From a checkpoint of a small transformer trained on Wikipedia.
Size: 10 layers, width 96, 6 heads of 32, MLP 256 SwiGLU, vocabulary 3579, 2.16M parameters.
Training: a variant of Muon for these matrices, 82M tokens, 5548 steps.
Each number is 200 + 30 x the weight over its row's rms, rounded and kept within 0 to 999. Layers, rows and columns count from 0. The size before them is the row's rms in percent of the matrix's.

# layer 2 attention query, 192x96, rms 0.123, rows 36-43, columns 0-95
097,199,160,206,233,186,196,216,185,245,189,196,229,286,241,201,225,208,230,238,221,179,201,257,190,188,143,197,206,191,196,201,165,224,243,195,193,228,142,219,220,194,188,212,226,157,178,198,224,148,173,212,200,151,149,176,248,208,176,238,180,210,202,236,170,268,184,136,194,177,214,203,157,133,170,175,195,214,212,210,253,188,217,226,179,166,191,225,175,186,202,179,145,188,245,223,183
101,200,215,174,214,167,258,201,193,199,178,202,196,177,228,215,158,184,184,200,246,162,199,191,169,221,170,190,219,224,193,168,180,150,248,177,191,136,150,249,139,209,178,145,194,173,211,188,219,235,199,171,149,172,196,187,212,156,218,174,177,203,238,190,173,191,169,192,223,147,206,197,195,117,183,224,202,139,146,232,216,174,232,196,249,143,177,186,214,182,216,186,161,192,227,180,236
102,213,193,69,158,154,150,144,162,188,196,225,245,205,228,238,191,179,139,191,217,224,191,206,262,156,210,205,169,189,209,155,185,195,164,169,198,207,179,165,234,217,260,196,195,158,210,194,201,186,176,166,168,211,177,176,163,228,211,198,228,225,242,221,196,237,185,180,188,210,196,255,197,234,222,222,157,207,206,194,193,213,223,148,225,195,185,209,248,190,180,202,192,189,209,208,226
113,197,196,200,151,192,208,142,245,263,187,197,204,197,172,201,180,203,193,182,202,187,188,228,224,232,189,173,184,159,213,229,177,172,234,185,200,238,214,164,229,241,206,191,181,175,151,165,252,192,184,162,214,203,168,151,158,212,239,182,245,142,133,219,163,241,191,199,190,186,175,235,203,205,216,218,137,200,213,208,240,245,139,243,187,160,161,182,230,197,167,256,220,230,219,239,213
084,212,172,242,202,226,166,233,193,237,192,166,174,166,136,158,224,189,203,236,200,193,230,192,233,151,190,215,210,256,281,221,227,203,177,168,180,241,229,240,193,207,229,270,182,241,236,220,186,208,174,224,250,176,231,249,174,182,176,208,213,192,225,231,217,153,211,163,213,220,195,153,223,212,193,249,225,212,215,149,193,231,219,197,204,213,228,196,165,209,200,271,164,226,176,230,204
107,264,190,217,171,232,249,232,205,204,197,189,209,236,210,191,219,253,203,194,190,220,192,233,201,208,224,201,237,213,180,241,204,258,162,143,202,155,193,198,212,209,198,219,199,198,196,213,273,175,238,245,220,178,221,220,253,205,242,172,181,250,179,217,223,165,223,271,187,192,212,186,204,201,211,215,234,187,152,198,209,216,158,254,171,242,132,208,206,229,181,201,218,157,214,150,134
105,184,186,185,268,147,216,197,205,249,237,211,224,197,235,259,196,194,218,204,199,143,156,196,152,139,171,166,239,211,184,138,248,212,193,222,177,225,208,211,234,216,186,203,203,161,166,208,227,185,186,162,188,167,153,159,222,275,204,171,169,160,167,201,169,236,212,222,235,194,198,200,169,196,175,194,172,190,208,128,224,241,146,174,187,216,191,200,204,186,213,202,183,244,204,206,232
090,231,162,152,207,191,200,196,229,215,208,204,210,229,204,210,147,247,245,200,194,173,134,213,161,223,263,217,184,190,160,190,153,225,167,225,211,209,151,222,201,224,183,253,218,185,225,197,148,222,242,184,181,217,184,161,197,200,187,182,149,228,231,209,215,191,175,248,180,202,232,169,240,154,246,245,183,214,167,175,250,244,160,187,185,186,200,209,188,195,204,163,206,260,212,147,254
# layer 2 attention key, 192x96, rms 0.128, rows 36-42, columns 0-95
101,179,193,201,179,172,179,191,147,194,185,194,185,193,198,258,203,205,163,196,194,187,222,153,204,169,178,164,221,206,152,188,160,225,175,229,137,182,213,193,237,281,130,181,146,176,152,205,190,219,196,218,195,194,207,244,167,173,188,126,184,179,202,190,235,227,239,182,219,185,218,252,204,157,188,184,150,241,159,202,204,224,166,186,223,240,215,219,164,218,247,176,145,216,162,198,194
091,226,127,123,221,189,158,192,176,176,143,210,176,205,183,209,167,213,192,228,146,268,187,212,158,232,248,202,220,210,177,204,221,238,228,202,186,185,201,219,197,174,195,192,164,186,229,185,193,220,172,221,213,234,236,235,131,153,184,163,216,152,165,217,223,205,200,228,201,266,229,209,180,179,202,217,208,240,211,262,161,189,214,193,163,171,205,147,197,167,223,215,193,204,181,252,207
076,242,225,172,212,213,185,186,213,218,159,179,165,152,226,250,217,168,156,237,249,179,190,230,213,234,186,186,231,184,209,201,225,184,170,184,194,197,197,181,198,199,152,185,237,226,183,160,206,190,183,168,214,225,184,149,199,239,205,261,146,210,259,228,203,202,123,217,196,197,214,271,193,200,236,189,186,216,178,183,240,181,204,214,164,174,196,171,241,238,205,174,181,243,240,231,287
087,148,197,210,247,167,227,222,238,220,221,170,191,144,211,203,171,144,212,192,161,180,198,221,207,213,205,181,251,197,182,211,213,195,181,181,189,209,165,183,108,196,170,205,160,231,214,151,209,217,209,167,133,229,187,217,200,194,212,210,179,196,160,178,213,248,201,165,222,180,223,220,198,135,172,197,182,190,219,176,249,268,179,164,225,152,222,201,219,165,184,158,273,217,206,198,162
093,221,116,215,205,200,256,205,148,248,206,196,218,232,198,205,214,215,174,219,241,220,210,200,248,183,162,218,238,190,202,271,218,171,169,158,176,171,194,181,229,210,186,206,216,190,194,301,256,218,234,218,210,198,204,215,261,201,213,222,199,216,164,151,195,199,194,196,182,173,166,155,206,234,224,226,213,172,208,201,220,205,217,232,212,219,216,191,224,267,203,169,155,218,226,180,142
071,236,181,231,177,133,121,210,212,198,281,192,193,211,207,198,180,199,192,181,196,189,208,167,162,203,231,186,177,155,194,132,205,208,184,203,163,166,184,196,224,165,202,203,190,212,186,184,158,199,230,175,206,216,174,146,188,200,240,231,211,201,245,233,193,183,183,204,205,158,193,129,129,187,265,188,188,217,246,159,200,188,166,206,189,186,247,183,274,209,193,180,211,206,161,241,196
102,208,227,240,221,196,183,251,232,192,161,213,234,233,236,200,205,155,193,243,159,210,200,186,259,214,185,137,170,194,193,152,115,214,163,211,197,211,195,207,212,199,251,168,217,192,160,159,232,240,190,200,150,209,212,161,174,206,173,205,131,185,230,184,266,258,232,142,167,189,173,172,187,213,161,190,207,201,212,209,208,178,220,190,181,147,225,210,188,207,175,195,203,219,152,183,187